Each number is 128 + 32 x the weight over the matrix's rms, rounded and kept within 0 to 255. Layers, rows and columns count from 0. Numbers have three digits each.

# k: layer 3 attention key, 192x96, rms 0.117, rows 36-63, columns 0-95
# q: layer 3 attention query, 192x96, rms 0.13, rows 37-63, columns 0-95
# v: layer 3 attention value, 192x96, rms 0.107, rows 0-41, columns 0-95
# o: layer 3 attention output (transposed), 192x96, rms 0.0844, rows 0-40, columns 0-95
k36:201159105097126109156112132124133131123187080109151122157076153108115164041087092102104135161125094093081130164086140177148106103155095067127128112161122135112142148093164141122145114128106119085109070140112147236119195109183094077140077134107122119115090149135154103156123099159124131095
q37:076125094157171112089159145126132130186168106091111151152075168121092141153095095163152157129098075107105152148124099172161127101149088123136095145108094096180137119113104092165095125158101131105153040176173152078118127112094103120066131118123113103121186109119117142057101137175117144135
k37:142150118105112199164100112178127165116139099155098090145082119148081115128096115150135120143147098138119183114098117145175063086099119165100177127126116152047123157138133098165161128117213128112131118097166096111169125137163162090119146067122089109163115132127146126126117140126183081128
q38:115149180105066083162190108135145095139147108149158150169159094094134079109128090072109123118133101070116163148126142106156078139164104126119116129095117131079156180112128134178126139064178127160186136109146058097131099170091151090133115150127074123176136128146150147071163150111101151124
k38:116109071169162124063115147120147105208154154140138144127096102110131103120157186112137114097147093148188187135140149135118090099162097062161068100125172119210115140142124096063121132138141105118089107117151133136077124123150087111092097091176150101090173111097092128149124145068077167143
q39:080086204158164052123156126180144167131180198156092180087216152144165136120074128128141155125169088154143187088122151105130105073208095177136141108118110139126157172114161063184070153139131139139120085144171126171042158161108141150164153100128096225086141120105100124136096123118148131148
k39:155092150166121191091136182131175198131110155129149111162108138133115171108199110147098133130127184098100170126176097134197141133153136120086122141141204207160118138137050153124163112140039073155134115075150101094093120120101114126180128119116123137127145109100149089085153186138104151149
q40:066102084149125062134126147144149116163121144164116126131086160189181121133118159144164154147135126086159102177150118190172133164155062186113145100173124138072155125135104135125149100124079221162122124135149135144111122078060140116138065141180118118125137087093083122102140123112142142143
k40:116151170198114132150132121179104099101129155091125165113073172109126158128080139112142112065109121144089074104162157103085116165171180166161162143163124103152188159113162091140179090070184067115152052133141072146134180061124165072123183089083098120089103179155133081119166145125155181168
q41:138117173090122112153167091080208090155184148147126154130172183083133106118151130088106173160127100122091165141073084130165054125112128171056122080142133162137193103167140131142138123134147127138103109128133039140123155095061131143198075119054109168118076124128141112118153130116159148149
k41:110101165151123142159094152119132112126075119116178140164139109163165107126122164080132063081131122126141164111102166156104121107141188114130110095138129137111088181126072106134134108110087096171138170116113131104056210132091089084125126175158135129118099106096035073115079124120118190158
q42:099075106113067156099090152153136095158119111151086123130110166175141119095092125115166128117146044085096097148155133144139128181171165132116144180084136141104109144151110130091079102106137158220153070095140084155132170107107088158193130145106150112137063152119135089149085211176161117110
k42:183125192176103111170145109129118111178109201084091106142163124180113119105165141081123176069055055155120110097139134136088140167153138145106146107077115146109113117109140120140106081134158162168149112108098104116158192170084087146138170129135138173102087140157107122096141168146133154143
q43:111143111123050063127150125105194159106175134098137094174137159158128125178145117160162190148076160165120189084165117058099134079109158114152133153107186197161062059099148183144161101144175173086093133119190135141189145139157176071049123116106051157072088157109210152129114120143147163111
k43:137142098052134097131060136120155140139117110121156124097151099118141127176140201115134121112115134148098134139097128146153085103083143107161125135145132153090176106121116131098087097100099139092141079109130094084121107136068110144142057136174091166185144095096133123146098122128108113177
q44:136200131180135112138098139151082124082147092066134147137091134128142122166140141099096050117103103157119110218198110175065073140160088141130142145043142117127127122102099131108119132086101071129153106146148104118082137189139173153136148175116136118156158111128120053108122135105078141096
k44:153153070116165106142143089176103111110177145179075031150116132150193090165172092117110118126146170178150145050169113128117182096153123180149105111113185092164117129114101168161144165167103199117129132105122149097165085124156152168107126088154144165119144102080104169079167101074165163090
q45:133115135189114110144187155156161127142165143097195122084189118108121139085063142084126166119174107115139128049072129119133133101148097168066101147081118135089142148099172136118143164099137102166148179074140190103113172119158163126116226128192107188164121069167128127148143076102125136112
k45:148139112131138144097093109090110127118160135119137150165116153163098124152176088096159176163125138091088164136115140085174133154076105088138156105159154152188138108112074125104106075140092159125175085161103132072083042097110115102098136080096112102158180106134124062064143106105092152123
q46:127130084156167126123139165159152127085072149139148114165074184118094066147130142153151149131175092104100110138136134110168178091151153116115146124102125102103077120112110180182117184166106207145137158149113155119149137171109178141136078130163143158126172140159142085124168154106101128093
k46:135086126132087119136106141108130093101173155124150117115081138134152126109109117140125162138119140130115094195142140153101122066118129103152093176141146108175174123116138118129089108091154175077115126115137133068176084188083120120104121112123036142152142167066130122135148130107115096173
q47:122152132202177134139145131087105117146138175120165159066121214140180139138122111139118150180126136104104138132123170153173158130166141151120137058150129177136097098108158120171116130139044115070129178151113106128150101113165122158149156154107096153134117148125179174113164157064119163089
k47:159118079153145167135070140124133130088134075095101109100137163145117152151071157137128121157160141158086097163135095163171142032149104069143132115154137152131167145108133120107107134186127156135192094112154128126113146116091163126129116171167152132137161156118092090197148150117113147129
q48:168125135155110126099156149143146111157154149144091108193183113147097103159160147119141155069124159131127166132108141143121084132160112123178111124127113091107136140151178137117133109124143174185116142123158134159108120165178164107103190217167127151102097095156104170116153089149134121155
k48:132097097130111116139114096085176113109083118169114158071112145109108130137147146101129155102113146124173154099138153100179100181107143151114166132129077138114114077136142132088134125070101096088098099113086107112111143118113123127134138077069086162096147093140171176161143139068114171165
q49:150147147138160132117093156150154129213148129116108103131097108154146190192093094175093155079098131092125120100087193117125143057109137122102171165196137147117170154123097118141128142153100222082106075155090141164106100195163178132127120144108101141111158084123148130181129120115085105096
k49:146077146113093135164201133118137159128120126144131167159138143170123156146099090133071119162149058110097081103088187127175092101136126139094188166174088113116120143089109121115184149085120056077187116122193129098151128097110124143125169152111162111108141150193177118093116147154153162141
q50:149120105100067161120156131130189166068125104128108126075160104164164128123122181145092098167195154152131151111079128171157146119141193083186106139122065120102127128133059150140106174094139176177175124145121096095120133128159134155089128070143223114135172076058147167138139150134104084163
k50:076110139077056121106132136107091134124160075210123122083096134110063174132155121137147100161105107150145211142156085151201121099110097137120127076135086106094153121126149113140088128138147138116096152093134122096146108130110043121099090188127149212164072102107185112139126144144053122113
q51:188159138216154221137082071068106104145110134145132138123134185178092100103177128116130138057125118125142175047142154114079113155122205159137163131177066141085158157156081187168204168128137144107194109094128174108107105120122148081114105167142152154103061076131100152138146175164154106105
k51:110092114132110087143136100124142134115078089138116130102126185154118141068127072073104223168130085149215101144157091147115170133106100118141073149138141092113137108079121125117095077107138150089148123117067152173132129101136113069119146144062103042135188134191128084173080147065109170148
q52:123153062090129163201149093122163133135129062090141094123167122062079198106138125075101099091127079087148179134130159095111139124150185164123170094077140103116157142087085165204098079107089164142185108133145126090089074094152134062117075132169120134150127139188130148096131137152089139129
k52:072129115072177116124137109181065084112117112098144200085076124193177133130092157112111109131123140121214127089108147171165090123100053129120111133133203115053089164102045081126125196155148164112148118128088124103130139155113136126077140146111206131167145064113151086113152195109092132170
q53:112122142119097117097134123135151116098089236130117078146101121147138157123217147101128192106118206095179127136141179155118134106118072095144117144129198100102110104169125123172143085121086103142126196092110130162129123110096080125109121166129115152157189131178148146094147067135182125153
k53:123137141135113141157079090109148037126174133066088138103091089101186167183075157180099070116142122076093123154140135113154087138139141125097191164139103158143114170157143096128093129098082122163161124168064086149123123114192156176135110139066059113098124138154139123174107125139023085131
q54:067136122095174093101107152112143100083080123104120091123108118141092125138176089147087063098129147133201163063121104089199078132092101116080108142143128081158158155194111106064178128105096157105113098126136116135147127186147136149147129104122119156118106112111137094073100155092159112163
k54:100098124168120141150116149157120108134109127174161120176123108113116162129192073041117143109195079122145103136126124050054093156124139147173127107114113126142092127111139115168159114162135087173109102103094186107143113076154128140193117107141106103130113084199150128135091122130198131162
q55:072162169146089172146168094085128149104118076126159157116213158088108140137136133140127135138125121178192098141120080134113143054166132101131111139155149139066136116157127120227124077148099126118113158090143145121168161059113085089100134089157157175154137088108122151170082144140153132096
k55:174160153148129119078143138104145201114152121135109155118071139103111114116055123127112158138071159155135130130089079134110116157127100109139113133148162164127119124149099081158143101127048146122180138104081133183118123123131135101116068136161165084147110147132157139109086121121086112161
q56:147144114137128142122148184078123056099088102183082124131131178071117108142121086160140099130117130080135094095127111097195107139131083115121118080151112161158201109165194130114106097127162080069172136147111151122099116109200122163130098121127095108084081097101192082110159081098140121137
k56:170092089132158146112107168102147110125071136138104117128123138139106150101093100120179087122132156174168082109083100098068122130067151094168123147106119131125136081133146064156148140130153109172067180138115115093140161089084127137107127113095093174194095137138088112137154129111153159130
q57:107064135111148137133125095117122195133124155111126137125112202163122157140187086116166129102139133152157117117188203130178112124129148111152083136119156099130083197124188087130082080121136061128155179070121158176177092112116101118093192148151136141154134126129114160084108054176179158167
k57:190121106146143125109105127099155068137075160154067113132165097075110121131145160182107204151135169108162118138115100160184135139144108129151178115056110216122127103156179078107136138119108130140138098147102119167136147064118125146167054087101164110128123152154135137144096140170060059145
q58:105140140127093124178102093144082139159132192160137125050127114129176091105121127139124076134109151098149143129148160128174138051092146112124147082094085147149114139130160129123042141111157118060117168142125161115135086132074080129114144122102168141186138123127136049106145150126111139094
k58:124114132095085107134162178177148086127143116098146133200130083095110111161192106135110115175093172179081096119173141131098129099208103132132088127149183122157085115170114153103098147183109123108136103076168115145099114118151169158160086136121134072085117142134115145117128141147110142086
q59:156153138067101158069102187146173059095069074086100067109154077139124162102129167149056132079101105058123178086122161120140158139120145137150170188071143102127096117160108152168173146133185122162130143092101101103091136181138102191115102195134165135125115062190153085105149185153161092155
k59:151114172198091086149124141135127123172183111169101142105128153150157164148160092044144089157134101131138128132107102116131095136132094088151120187093070121143111136069116123131083126101121114124121131149133120135108084132169087188096129129089148210116075100097158080155162113135136139156
q60:106103106134111132076072147115103114111183100170120140181108090102096104068131091165134155079136098129127142156119117103129123110135089117026130116125090145120102127077094167147175188135124174085129106097159174144159111152136170140072100145126107139142093077134116154118140115079138099080
k60:126157086162103090152170164142119188140113151142117105111177105112131124110125157103099132110078113109091146111158172108075123126118097059175143217164148115145158132103153114199136125060174094103076102096136127165100141118107119101106104101169107082155220152168126105111176142136099172157
q61:137131173101120164137164074156123114071130109084070134157117042156133124134126113128151129088121160146148085142147190154130061129118122113189146158111184101112201136123079121185146073125129106105085092154110095069095155159132150144093153114177097086165134128158137134145174094184117108131
k61:130095149075176103123142088112149104202193141162090143142070216126105145097165089173132153147176123084133196125119135135181097124153116157055109162159130104143144144088142154091187172136112109135099157125096137114164104132235106102144120176128153125111137087133080213105133103102094117058
q62:147151140069081164181133127153122123141116110139167105120097143182110170095115087144122117131112135130093177116157166129091147123113148125160127094129106118099135195060065150199128173161158095094158176136164120124133071154165139128145080138164175099129149154125136057132101146139109143110
k62:167121142158125110104168129096102124153147129140110138117128107098163129111106096104129106141121122094111107168159149171154135100179077077138113143119142132127168071151109151089153174113132187100107145139135130155149118102131112118130086092121155107094149175080130129145138149124068162135
q63:057133092073164118131128146167160114131112102150149173130147174152113103146112099105155166122109106103123109072156133118191104124168117098197096170070114110093111131150144129148063074120081148146091061094113120135122120124063120138140141126200115110163101154060146059147069159125147127146
k63:142051204121112158155107118100172162169147208112087114140066112122114165160159085109101129118110121161106138151125086095120113123185119169123148074095140151107126155106145128127163146163189185143167109135134155094153123126149113139163093111122117162174107118121062148097097154153176084172
v0:128104071196158110142041127129084164154096113147154156164104131131097100099149091118178209186115147126113112110171141074163145092149154074143117210113164160089102140121044096130101154117121090127162165098145107190102096136128119075109169142145068066153125122127157111139146132138144092198
o0:174148096104098082144098188096113201145103137109121092071130122137137110115126174143099073155133161109117061187092180064064104044135134116148193116081120165079104144189073111133103143222135097157094094123140124158104122163149134080142080112124086084116123077088128132103084110081124046114
v1:170125140176157096130112173131172184163192135105115099175124078194080182124074156086089140105123196139160136050085117138090090068085088124143115106085134097117116086150112138120113090126117176108091179101081169124121151134116164135070203124128127066077155084123071089132155058170120143216
o1:122164152105083154105131099130192163189096212111120065120070192199111141133115148104144096147139163095169111086155180069066135098083082158086155090080160131151148190137138109141130104089116075139161122129135153164074140103163094111080117165102128102064087098097097102198131103089142139151
v2:142140097132101134196103092189114079145108165124134138084137128225153144165135119193140119131095160105156106140171037135169087179111125160144164064134108089083093108115129155113132176116102130135118131159091134118163122052142165139102110104141141122132198122185222133047101134108185122119
o2:132104039138098149141090117179183084113136154114164104205158166118131087140099147116052178125144071129112180137117083109127157172085205131133111115107124164128106137100106116146158169132139143141083100167141129126188109125139115106105131166165116112155110042165180144134116116101064151100
v3:083095138155118142176128146132095174152210138076153118160152152125102127132112168225177127074027129112107103065170117070141106215176108166120149131088143191117031133128181185111188133138144213052105093168214176148178110113116187200125102058100112157050190134104134133099074117184219127127
o3:064113118170102185167082084195164109190119141119097143157062199090100075138111097161139150168148151118080112070152110034099082108102161084144154181066171112090174144136074158178166059084059137095126088110140145158246158109220080096131105159164087114198076108181196103123104120131134135155
v4:098082142156129097125090124175099100137105156135187186124126154170150135112109173131159198148081119111106104132154130162148146121107131094132144103148127150128145188123104108120133073108080071156163181113077090131119140148127102110120071144133085133149196077142138153074094105081147141111
o4:132150105146124143173120130146202155121117115089155104067198137130134143108116153136080113133156084138130156175146098153135126105169134098149173144107161168136131164076132166135100159177131212160112125122139126145117096168147152111095097123147155106084162069207143080117122091132083149111
v5:131115144104109186090103158094165108055134137093122092104134151128138113122131151117143129165116150132181165170146173172124117100141172100162144191147150069135126099167116050173111115134185092135202125120178134142136104109140112081099117071103137119080131162102166167096170130102151171099
o5:088114163127159091098101128099138109137091111180138127093121089098118105125179138122100138076174181102105144088074111115154157111101123116169142147154126140211114086118058128084088083119170069095108148207132103102114119135096204143149179080124151141130203131109130140051164097111101131099
v6:126116120133134158140198128097107198112208125125150096058120143105104108137026098160128140157094163090110107155131136136114181108156149165214087100117097099186127176106169198149215191169232198117068115125184196136150111095097163157135143129100155159061210095050186088086124156102132088099
o6:099065121132129096188122085117130070122135098163083152066070158164181054146116086108174148169196115144121134061098155109153113146065179127158043183113159146121128137143109176124072080118124099157171082104112122156189130131135105081131117223148095095125127134148160137190102128153187106110
v7:143083081126132130152155148171128094114113124140173130135165131134131152110127112187106105132126131162098097122063154107184103139125165144123127098127136158143144118122128215128125083125118088117098125099128078116167149160115167133157096166155210154130085125115098079160116151120103132082
o7:167098125133177171123081115120188181076119086095062151145192163168117183133103074136169141147176101170123131125166100177097144167159142113101119109138142175083090148082173142131155184145098189084158163093097103102071120105092201136128111135125122141145074139130120116139090183135165166142
v8:119140113094048118104103075124109093110118168111180082096166138115116033183114127150073095153079156117143146109125131104009115162174123100018189173092132096177097149197009047149097146143203122090084062113133038132232149188157157157102119094124151158136115102156125094161175135124091153139
o8:103115126125159194098117093118139133122028220149192099164198141109152223219255146159146092151131071099151133028146115133136192167152144127113216146129152126118139161168112101108112062139167100097186103148046079063175165181147154183132174121131085180134146135161147128106169149111136114131
v9:141145090096146134133095161148153120061157077125133090161111076118114134108130217134148139086125123123149162090091100141084058152175124110106146131111119133145124114140151134169085094118064121085095131080134076086120147083090128160185179143130090177098125126140125164114099141124153128125
o9:094191125134132089161129082168187161128139136073136138134087134120130177070114134118148113117122140143144132088139119190138150125160122128151148144141161110127092134156071125117159161070122149106102147174159133136066156147107191174104171110129175150153105144105182144109144113132144189170
v10:081162159132141118162131201074139139160116132158098112154155123101139165073128139101122097117169138157191111127121136131153146173055131094159141141105137130169129104138153164176104132188159120152168202193151107079154117156127129207070165133096123123076144093132102169070109106182114165119
o10:145117182121148143079089167169135096177189166102114102119087117143119167090121068144133168134120216104104146106147140081170060162096109160139178102130130126183179087063189158079098089113159076083096179095126186157128079126129081122094167155153132129150164101095112090130160142122093095115
v11:188116137183053118129152195093137063097101068120127148164125137108088124147143160100123096111136098093134132169102202161046118132149180066094136129121109107167139154143096163129110182160121106094144169202136143143151128117083145105107113091125115090124149094086188106229142129181106085135
o11:027065101122104132051131077071113166086062112170132115124117153073156126135122090104161150130084158141177151083112140108132140159171122162211142139166130164129131072143103122107097097157131118125131128171108128111125129100122118118160144051101207077130135069111149079151135194157153145129
v12:186195055054138083132150134121148128159143100168118143172107087131178091082166065133130096139140092139168132161137147165119127121061120084098118084131126091159153112124111163124097163164166143102088115194070143135217153144139110177121077167165110097141095063165132171122108198199140102153
o12:094080147109162166112143176117108125101116131174145125153127155102164142093144079101099202194092121174188128155155108097133086148132138168182157060250085119116137100081188124091123131154145085115118165117118157126175126104181115149086090162147113157161075152110109134148142191090078073141
v13:138127126122118137112149157173131135116087148124164152101171125134135149121140138146135098123154134136125151086137158122149113096108122126134147140133140109174138123115155143099134101164138072147096158117150135113155178186078155114106118110128159202124094124118140124092138110122134131176
o13:137105154145148168119096140100146157112102121157091123122139125195123177171144085132146107123200177207145102127184086124188141187137125143078145144155175119173094150126141103163184129138136129106114157124136141091138125112106168148106143117154137172158105126098114096123123147181143162172
v14:098125122135100147145142140135124152146064126160130106143092148104115149151178138188111039141136158048141127185094118169136142161074149205088151095128133116123135219178093220117163157120100137112134139163200094144133122088113084109108135158137113096101120133094164069173089131121150140102
o14:066042067126149154132118041146118090095111073137126129191143128170150086091103075138149173106086131122136132120172139107225150132140156163125159125153087183168117137143098135168146123137098158163159120116135129109115059125137175051176110087087139119154172106147177147169145165158175089077
v15:168100115246085076132173112134116153127158136146116145086144138100126114079114144095081151075105103139143063159119164111112136191068151118185123087114069076117160092141109140128167125105183120195092157168071138111105111129054145168115146127169138122105153108073177121150188136114122124084
o15:144140148155105078105200093116172048129127121161150106095162176084178158191087065092186102134146112147190173115140119147067134193096118148169115141103101168071148155131230155138098138129122128083132162119121091148133127153101078065097117186132162077069105120111091119158127176160147114092
v16:111146102097133169129102105120172161119150141111097146113124162077138175141103147097107067173112090152127120106174111108110127135136113124157107150108147105084122101109157108190110107173187094209092121147124129101182155107157140165147144121141152151168150111163154165103146172108163131128
o16:135122156146155118111165183159147065132137124171181149110120105137176162128128158085143185125149148133153168111161114094137130156102122110133107136100108094131072130123162113133154115086146107119095103112155116119160144129099113199128140205154114172124154126150208128082119128144121124172
v17:139133146097141086131165125141169139137119113105058151125093126069093086145178062129181115142085092143149169134094130180157197179175079125136023092117149166209177151098185083111103132117119137110110142170137185166140127083063089154169147154090132075141096130119183121121207123109145149197
o17:057128164098138124150128116103113125148165104182123150105069089132139095157117132112126150115087130144137107144115124193145037126136087161152100097180110074066104119232173152113104101149070147148151075137153163154149177080150056083150127072145158087114121106077087130122138127164111068150
v18:196106090101096069122103147093145076091126176111196120108116154090115093152108153123166078102120196110142175156106087150100074138168079083118097083117132081142152095193095097140136132135148070124112175166059140144153115067123176202141092149136069126131194088104170159102102158050124108146
o18:081127094105088111113115117131216151144089129147162082130126184084155095097111172099149152150079079139143182059129128226108109154106156160176095119166102105163103097110187177109091116113163117088084085163061162140116172189162104106082138175144157121082108060089186140091132102178116149160
v19:156207179094108174064156109101143122156166138161173159069173172085119106032085075170120018109132181042117129106118081178154115152130114140159149133181067087122197111184160153109163162118124100165127121187126159110110123088196083113120167107114111167076164159079117153201058159148122166146
o19:097080086137161139144160075116114084111121108161231142167094108103090061062102096118200169144075147150120206104145102127175080116090161114100113174118023101220092117064140094116158158142139077144105114173069136171165128120071119112161151182105089188111181152153137184183186152199095184131
v20:145205117163149135074060095153136212116122151172075145174111131111064129170136140097209080152134116065139169066185073158101100141090105147148170142139124047085103122140136086142118184134164103186029119127101105140113131110136115114134156123156121144119150170104172147127148135118072096224
o20:133119120115097078214166160137158098162100142226221119219061085131158113151128136077172103132107152160201100153136137090121115130080157144097176123093087124154064170217165072145142112118156105196084140164176122088137125170093135155154123164142104153087126134058126171114164125160146134202
v21:170077112124097129105129161100211106106128169133120149151168092125112142151203160115131106104169173108206123150098141149122062083085086165138182184140157087118145193078096104124147142147096158131086174115100127055132104214175122130132144114160141146159153088200113150062190114135065111177
o21:192099183099078212079104134173121149158093100108107131164097129181157167123133144092122122114151124152195129086090118182119203184137123128126162112138161131201145186052113056100133107115154065172142228197147154096087096133134127126091130098104157171100094127110082097092156145144122154159
v22:207097093120180139144158198112086121056199076148219162143200114094145142027175143174136174148129112102149154127114142108165116091150113119146118148130161128197120166081106120130091140140100128158188186124161137057087128131206099126095103130138083151161193089206134096115126119107146131109
o22:112065158118096149122145132077054183094095104096126082078107061146131107062132093152091124185155135095087140126056123188124125103193117081148155115124191146149114143049078121108133144174179080100134134127122148177073134130101161105112119145144122126132114055165129082121130115158092088140
v23:158124173139134101160122091100114124150195107118156146098167160195067099139101113110139166127080156147175169102139070123165104150140102119136147149134121187114147098131154062100139121158136151126123146165090105140117096125147157123115100120140112119132165127159136158177138142139113156123
o23:168148090146104143115126145165145166171112184128158128122100171067075084124161178145097092141129092105124156134103163142048081108133156127120138142116113127115154117114133149119106096146145135127117132133090109169162149125124052107073164158130110118107077115130106119142138102112071156105
v24:071075169078138163128130113071147076117213143117167128041076105102146134129171124083116139121149140104119064160103158092138121154101128131153076144068132158112108157149127152209089072108197107111139173117127169113101101126112129154136138162101157155118131119083098095090140133058120135082
o24:150138174112134116146147130118133049157158095079054179033143137150160119094142143140127118120126122075065127096114138199111185182094119113138093158107140151108142132074111200104086101091158134048137103073065151136080142133138094109119153151106100107136158119151146148076103076137160127106
v25:119144127110131160135110119121144143107143133146161127132157143132156153110129147130114158107133122111132167148152091106104115112132108117134117160114142128136091075121135120172105143137142133111117155130126109109147146162117120130131110115131111159176084135144159131123131160116152096178
o25:109150097154155093120127153125085137128120121163120147103153115132164170124152157136089152131140137125093092140128136123142172121101161134088128131149139134165108116112091110122150098108180154114072138097167143112145151123139126153100143134147087194152106137144177133088111135169114133144
v26:172128147136117124145136143118138112070130131124048113180125162109079099091159139169211117173077172089148098149102123147128098157102157136138134191143143143079093123043081062089136115097121129102108158093123150143056096083123103138161189101153112086108143160162169118098123101091127154095
o26:128137184079101136123129111136157084189146124138112131143045085105086061168097141136124115123110125097098145125066121147090106110160169110161172122067109168103150156165125109108103161162087105152138126187144157123096115153093142078149141115120126083095104107115138154047165137101131071160
v27:130141054051118118163083149127132105110101114032175170153111105123127155112146165188138047155149082132049114127119146095074130153158143159131116137123104096054129159092103204138105134145130060175121157115111104156137127080177107121168175205122089096097124118169180113145113163109158106088
o27:148093126086158132105153080122182126064087085067140125107161085112185116068067167105126159145111169129126168145174105082170118068162119128212102103104141147098061130129087108145126195119108129109105092171147142145119125122075131141159135169117148095161145161157247139108051143132146085178
v28:118100126147121091182145111154157137149103173153165172106131169167120099101074087146077145099128175161140071157129111142132127140161205170191112082111120160082127123094083085088182137124140140121064104121101142115112160071078181124131180086191086092115121136161089084098146205169210158151
o28:122131075158135114089125085146149118142126134095145118113138187163117139214098166104122151144176114189108144127103138111094170140114198133151108139074072095093152113148130107148132210110106110128118069161142104149110151115110104088098091153134101147087109104155150209160101160070107110065
v29:054129129086084137120156125149155110157145168110147072126070138102141167222104117145166066108188081136125129132140130035089138132167163185086129111084107099127080114118089102150121103115136130092147109138154149104072151086038135177089139117167115191093210172114083129096121071155122191107
o29:091130191135086098130126120162105082152111171089134083168098136122135079199161116136148084121094185117110134061126122114244161170126125132116114164078156060117160141102120187174127137028119142103156057108120132089099141170166087145166170098160111146161159108169157081152112113104135158120
v30:129134125152176127101127109133151163120141188170165167150096127135127156082132120090081188123089107088111115104182122151092201174188093098183152128115136154147129107125118117187098161176105181150108133093101097062163126176159148120106161119176133081116020140074104132087084166113102128164
o30:118106111163171067137157083124130118122157084143135150150129109158115229159118177100133119142159161143117088169131154119099136083092171121112153110141131136146095115145116118078130127178188109164103157079169132167101164095199122133099089124171046190078148108175136163121122155145143128109
v31:100108093109132133151124130097155100104154114111146131133091063120151137200127151133121115143116089149137084157119128118111102159173134121103133103083164132114124146134134149163107131142104115115107110082114101084131058085128162157112167129136119109089139123100141159099117150106089139055
o31:145106144124135070135135110173194094105162099068117159139106127118148148101133166106129115130125112123162155090080155161129156143132125107200100129150138154101089140123084141100123153086128118082142108142116125118070151134163146156118178151140149110128154092175178114121075125090151127095
v32:136096108176131125178107116080132150146109128114183067199058163158101115166092097187095160125138161130141174178101112124112167074106154192196118163121186151098162105085163155121188173127095171089186125085167078124147094144182132075113089119131084112097127120131143195123098098162099154138
o32:169114086117133116069067148184118181130135115108107107165102147165112075069136199117152107138133108139104118155108223089137134055122140110140106115166110150214116138063043126119117098127128126165164163166179111136114085144158134086105132146123134103117150138142124063176116104047139130060
v33:167075070151094102123098173151134130142097184109140132102137142186114109123170119167071152129141154083140159061150125112164134139178086139140145158136172171147134087151129141109127140092050153110178180130135125139110118133117171118068154138107083095076139138142146139126116124126173131186
o33:142125056148085130067074085143121192102097116087110076158154162153091139127104181115091128096150128131090130122147124120081111104141131131088129134131145108130120111135065116157154111170131077130081138153150150175126136111197131057131122065149124118126108041121129117141118098140113139100
v34:097140150089150175080129141089104130112115125142163131103164148154155134124088099107142161128113162155148125188136152188155105053113187096139104148159121064171130122168111101103141123137183089080130097091202189154127123148095140067106145073073145153094125138094093111101118127154115126157
o34:095125133116158118158115136056124127161102115170086146072104113173101089130183093146097126123175133163132092108080123095148145127063127127123133161140132107222160100115088119110116105146123086127157098166095135093131120118115195155131136119102131149170185154108079186121128122100130145096
v35:176095163131104139134149178133154147094110117135119069101136227189091170196151115120123143135114094114122108116078159105176117162158091112124124168092182139151100162067143125183159109155092089123142123178102142121074134161095232135114072080090096168147235147133132096138122111106070127114
o35:108075138121075195048127093129110151136124096087089111171073171171109093147125125108121097081151137127120181100082161179091153155166162117097083179120156160164128075099122150190060072132160173104156100102103125128107118158178126165186152107145151110109125052141115105065107115170133179140
v36:137128105137174134129113185113138125142110126144152156138141150141179135106120113117116129133108131133146137164162110165126125073113194148068079105145165097108086094151091147158109145136120141053149104112114141164176121086106118093243137133158105143170130124180103122153083175116169139120
o36:111108085126145100141089162139152178119096096148123127072177110128131122118122115160132187153108093134155115152085115105123120111116132160139131065114095069132144106096118146136153141131100168124112120110122131096122162136127202150102066120092098162210098092133205185131111165059121135127
v37:101123106139152130138095139120060107096166088189122138124098132123115128179170125089120103130140108087110097106111097136114127169076098132166088069075166152157117120154131108117123100107177119186066146117112105105094175128121132147102117176097138185103144104085111056141138094120071081117
o37:146177108136078106198189151079131099124150157144114104111103104180157161115127130086174112124101088128087103138197166187069137183126134101105153138125158143111118131152182145127110141140188140101181103108113132115089120172074138130134149162143148074076111089104103138149184089155183076128
v38:072131137134083119116103132127068191118120164078168122129124129110111108116138107126147188074140102139113083179147119080123156168198052130158128149077096122096122149130104166157094111141129120102106129141089147163109118082096137196094199190135015152132183096102080077093178163146132126187
o38:124149098125110102137157046144120131173130126072135104094104158146207116153141137133075089142104138127106141083135160125132136097076157129150117157076153099095152150126113160178073106106100106143126079137126177183130149185175035122159060140150126101135183141132137164086042099169103134134
v39:085089188174052187122140142112117067157198099162123171115194069149129086158104136108089114085127159051133098120120080102092088099178169124095148168128122205156160122169115140102137117126120194109129155145209099091162108098094044123119203118148168119138162109146157130190118141181101108198
o39:143187072148133126142087089152083146126105166147132167068117160105124153125173137121136188126083137076141157065147134113122174184112142116118159189109139152089152164109045093088155138123104118179138118183109143120154152072078118094153152052072145125138107086191154116234177162147141176095
v40:155079089075086117124104146125098096113145172219058142171175143140130083155133117136118107110116102116111108116154137103146146116136135093171150109165134146167112083087098050081182123123155172128128082135140149135089139156116103139102102144125174090106117178149115095110104164157093091092
o40:161158137148094135122127142105105113106119116172078134158121124089094131170128118086091175123132147139102118103150099105059089159141192099141126138131144139090199068125163128100095171168146090153145134148135138113158138116114170122159102079163125124096049130147075152134167167124157085105
v41:157136052185122157112106137144120132135121127070137084142149146122164103071195105138208206066120148227129165070094070114203078069232029124072067130083156101139137130194142181176096092119073112155184047107095158149131164136172157130171113127149087212154194105070102151150142110107180091177